{
  "n_layer": 22,
  "d_model": 192,
  "n_head": 3,
  "n_kv_head": 3,
  "head_dim": 64,
  "d_mlp": 640,
  "vocab_size": 2048,
  "activation": "silu",
  "norm": "rmsnorm",
  "norm_place": "pre",
  "norm_eps": 1e-06,
  "positions": "rope",
  "rope_base": 10000.0,
  "rope_fraction": 0.5,
  "qk_norm": true,
  "attn_scale": 0.125,
  "bias": "qkv",
  "tie_embeddings": false,
  "parallel_block": false,
  "extras": ["local attention windows", "normalized values", "a norm on each head", "value embeddings", "hashed n-gram embeddings", "an embedding shortcut", "capped logits"],
  "init": "uniform",
  "init_std_qkv": 0.0285,
  "init_std_o": 0.0043,
  "init_std_up": 0.0285,
  "init_std_down": 0.00236,
  "optimizer": "cautious_adamw",
  "lr": 0.00117,
  "beta1": 0.9,
  "beta2": 0.98,
  "weight_decay": 0.083,
  "lr_head": 0.00622,
  "warmup_steps": 323,
  "schedule": "wsd",
  "decay_fraction": 0.739,
  "decay_shape": "linear",
  "final_lr_fraction": 0.0,
  "batch_tokens": [32768, 65536, 131072],
  "seq_len": 256,
  "doc_mask": true,
  "train_tokens": 407100000,
  "steps": 6502,
  "dataset": "wikipedia_en"
}
Each number is 128 + 24 x the weight over its row's rms, rounded and kept within 0 to 255. Layers, rows and columns count from 0. Numbers have three digits each. The size before them is the row's rms in percent of the matrix's.

# layer 15 MLP down (transposed), 640x192, rms 0.0678, rows 598-639, columns 0-47
129:149121090142128120141117125155127113105117119157140149130131154137123166131111118138124141112123110144098154119134101103144120107123129177125142
004:155108109130114136146134125137146147119168125116120105120094107129127107133156126148131126156098156091165127130107105127107140105101063161144167
122:139137146132112114106156131118116133085140118138127144109135142095145153123137094132146133152115102127143151132118098129113138183088133130135166
129:100100180158150146134157128150143104148176152162132111130126118129121172150102121085137101133144080167123118148132142171148106104120155140148140
004:205130098077113119121127128146135104105170141071136107073115099139161123135101134151171106148109167106148153147148115116115133125139110197159142
004:122133130147157143131141140099133153126129125119131149162112115139128106159147142121097093127135180118150106177113133111143171149195130083111132
004:153108088062124135145145095155165118112146154113119112129107109117105152103137103116139125143131116116128155127132082142141112134127108173110131
124:132117126105108106121127154102118136103109139162101116148128163111117107146127151063093110140124106074098146118147139081111131117131137154161123
120:092120087079098111133126142115142136133170133133100138099101168079111147110129121180189157132121140139112163111128111123109112160163149161177105
146:092127187159117129152144166117141105161127146139140120107113118108122116128171151115130137096104154154121120140133154161157147118101132144109137
110:117133150130134120133118099093163167157149116112150138138156153136119142153121156159122135130104148145119106125135098143113061158129087106142112
004:140166099151140148084138173118116153128088153104112122079117149152120148122149113147111121105149111114148153133116145145149177154147176095138118
003:122095118107137116138143102116181106131128147140138167143116078154099109161110109125157094147124133120129118098139103143145096116186131152106148
004:131125094131126143122168123107165116107164108100127163099139101145162083141108109131099134104145157150160098143130148099128101111137115113103132
135:101128160160120122128186148189124127141127104092162126152080160145146174115148143124153180114099123155161136158131122118160130049108119141130176
129:122080133128111098106136140143133091137117110146118117144153078137132125160146122099134154162160133161166081108100137186096102131131111144134156
133:119126133168157199169093159118113092140150130092142132138134167141155085114136127151133099116119145069134180105169106122122143115109137144156145
139:103163076123103107145134132161144093096102156107129131136160141163103122177142124134158086146110117166159093144135124129179131131135160132182164
131:139129148092147108110118110156130171139131105105159187105129129113159110090156140134158160100092140159085120146177172133119126144100096137113120
004:123122145170140093108112148135097152136085122178109111174124135123112117143138171099129117124139101117088099111117144125114170124117167103145087
130:083101141132124146102136094115153124096157113146154156156147116155123136136158121089110108152150155131130123150122088157092082158168110144135151
142:197096156152170127125162085127131137149140112148131151133155123178101162126087122112142100182116120128123084132093137123094106171120120096145117
004:107147170169146125111104156133086139135148147161115133110159166126122170145187136100136141097131147149141126115128159141157146125154148060146127
004:114149112151117138104137140134160170138157126124158108127099127121132158170092124135128078172129144107136105145152121121144132144130101135147138
004:142129117128127130118150136167109136130161159153121128140126132126126141163178124097114177129102158113120100097078132119150113143092132162159138
004:111150153115115126133093125133102132153128147181134131090176137129123161087145115159148098111143116154131117145112122152125169143184188082123109
004:118103159107140120164087114143107118125116137170119099177133121092118161112160178144157104124119084105109115124111114135104160125139149132145108
004:093078140129114137139143159096156129125128136167149166117145130146113119122137150087080087149134118134144076119102129123103168094136134122080111
134:135160129157200091139144096106072118119116134109147142123139097155120122063105104114131110115110170145167122109158143168154128149110150130156121
123:137101144131064128129169093111083085123134124121137127109115112141093090182166136097120094095117111145095072139127123116152124141099109160094168
004:095138153145122137173093106111104143128110112156091139179125116122124109098142170136123116120125109117161127153116118148133150104178109090112121
113:141163086131145130149105134107105126079102133162165109142164143120133126088100133140156152126123146085163133149128053106131123104126135134152103
004:095132142159073127124130111133124156163135108118115122106107099138090138131134126112139116166132126136132109153126140143164153104146084106137161
004:126113095111147114149152096134161135131204149118160127123115105132117110170135117128111122163116194128134096135125087134103114126144078167128169
004:134158122116127125131173083093140127112128129086165183126123096088129088118104096196137130112144176178139141132143121122168063129149111122090114
142:094158100099160118127150140112097113125150132159155183094094116138165161107113147108063157183103125120120156148115110151125130155142134133133130
122:101157127096154148124113132174105103118134146095128142075140154101141111137187106118088161080105131151149146133131174115134134134181088117125104
074:110111113169123127107129099132116127101147114143141198136143145168178134146096118122125114141101099199134133135176110139086112114122150160112125
011:126131140117105130168112137149095097116165119128135132140117112115099119111155127110144128170084105132158104143117185118096107118156100100139153
143:116071147125110119114147160122110123124190105127156095151131147107110147139180136107100130158143168159124144101109126117148099137162149128156109
128:108080135154105080126119127153153157109091117140136126103150093161150152108103145119177087104127132140144126119129111149124158137154131085147157
004:126103134114131134114117111141114135116101124110130121155106118138135144170108165115159083131118110139112133134162122152100181116124129126136136
# layer 15 MLP up, 640x192, rms 0.0832, rows 599-639, columns 0-47
004:091181148115105143118113122142082156114094128148088104138166178129149144120131133135134109086133134144089123114087123137147095145105144133087137
133:102118099126089169130128171113105138130131140092106131102161110102094119111113105109106173158136100135141138129123134158133153142102155114148150
137:125136151136162143115138147140135116115161104117106116123130169133143120132126129137156143150135195110147115134106163146107143135103073110122102
004:106138164139117152151096139126099196155121106174156119118164152117125127136126137120133117086094087166149103136088062124133126135184193114133121
004:072103088146104076112131120119120116115116128137104122116135124153141120126119073080159095161102145142097154108100147131145134121122132126123118
004:126172128131080110162111108152091189156153111152190108110136143135117122177123136139141148116123096158125128089107105106126117132139166107127123
129:148180179148125128147110151145109120145088113086134107095136146145148141137106086105109147113105149111100101143132099119146118084113138106159123
135:175126165143182152166108195104132139147081127106103115142169105146131114102104119123106106127173165138089174145115127111138160116133102104177139
131:141113067085152115100109088137114145106140106116129169154150136162130103138128120127102126144162092078131124126118092097104116107160128133163119
128:113122107118138104148101166123128105108109122141144122116174130111124132124147120112135121143198150172118087148104139124175135122154138096131163
003:130076085162147123122129170107123116122112147118142154175130156143122117110096131067136148149108161195118129047065130142141114158133107122106150
003:118122094153096117115102114140112170143167104136106073087143187127141137108144128103148122068127126130141188142105124104162151155150101082098135
004:102114104119114128122106130124109141165120127160140103122154144126133127133154051157104149148143176117111171141104126154125109114129135127092117
131:116100123135102109162135157116136116171123158090139129134141090144060115128123094139123097117094147134123080128135104156144082122101130138165153
130:112128120117139102134101144137120102153148161120135120104156127147170139123129152130156123137115141114086111122142105095158160081074127068151090
141:131109095135136123100130107127130111067132110151109135129156134140101135139117131155112164109148125102158100133116098116145085146161109161143132
131:145129151119119151118149106098105143096157102126103112132128104101140097099137132107112120143162091057130129119121131119110101104147100146080098
123:131103170121117139143107117157109116108098129118130147146104111110139130113141172133085121122094123094114115116092112120102115144132160109119102
004:132082144129168121101144118088143087111123115121089140123123104136125151074139136120099125149115131102169122154170142126143143144099086109146144
131:129155156118157146149094160115117124135095138105100140144164141109098137109129140166151145139110139115084091115107149079204153110129103143078133
140:091147193131123146119119187111122139140148162117163136092132166110130088142104169140102140116120114148145169136081179146120142116120095124114139
004:161127152112138120111153115132139095091092185114084159139079106124126152108123133136117090164103166098077136096157165164158144097119107153139113
003:094153147125121085123134103136149166076118130125117100108134119120126099123123122097134108134135110158119151106113113111119170148133101062151127
004:095157136069119144084114157147140085080064137089110109129071138134116154153124107154119098107124139090103142131159172165168126118090125148104120
004:182070133136137106140149106137160098155143129125128133145112098104138155108156108106162092162098155141132115090111103146144133131146135175159107
004:150121165115144105146116102133108104131146109141107146120140092148145144110135147130149087153115090126146092113123145110145106138102151164138131
004:152086098125125097103106109121117116149132120140104087103153130104139119096135088106144135111144113107108159149130111100135117175142092125109135
127:063124129125116150134112170143143094189134108137145133138171161123122122143150125170139194094138116144130137157133123091111114156185106103148129
127:122132139128128114103128134142088113125078163122098127145139090110119159129111087127120121165140150168127125122123111122144108134176131110118106
003:132118128128122115140150089123135121112129136150122134135139114128171149099135113135134108147124153148091111140148135107160125116109124151125126
128:085154109129092114150142161171082152175132098081181128151125105125103137099119132135136132127102086111138101122150155131098139084117161071094109
004:167191095164145102125108116149146170083161153141137128119160153120181105109128113117155133132180151116113133108115131119149147128126094087149154
004:076186132114083115097091124141102150111093122123103099101120148114114116129110113151128091078107085146106176161097102109134121144139139085106133
004:135146069112113164127104142149158142172174107129167137138140126136130134155139102098109117119105128126113167146108139147102096075149135102121141
137:120104101107165128127123199091139134113157123106088104173171124172096099112120103110154122093101109133129100131099142110166141137109138137145118
127:142095109133105145118124136075100137151151081151171096130149147135128152122052189128166129155162132095101117120118119168137109127139149158156140
098:126148132115120117124102122116125134178121164121128078123112130130115137148156122142150098125151135097091142118121142098158125121109104096147110
010:112166156121117128117141117145148135121113137133123124128149094120165161116104125117114107105119136115095147106160116116147147116094103146109121
145:113138129090162131163117189130138142152100133093130131141106127162122077109096156139135116151098117115108091143144133127140131113123088106101138
129:119115139118110157097140126131103116142081122116161164166157166140159095131145159131125143174112134116131137132119136150122094088119077134139147
004:136107134164131105161126130088109129136172089145105130116177101125182099100117121123123138130105128164185068106132090093137149104155123099146130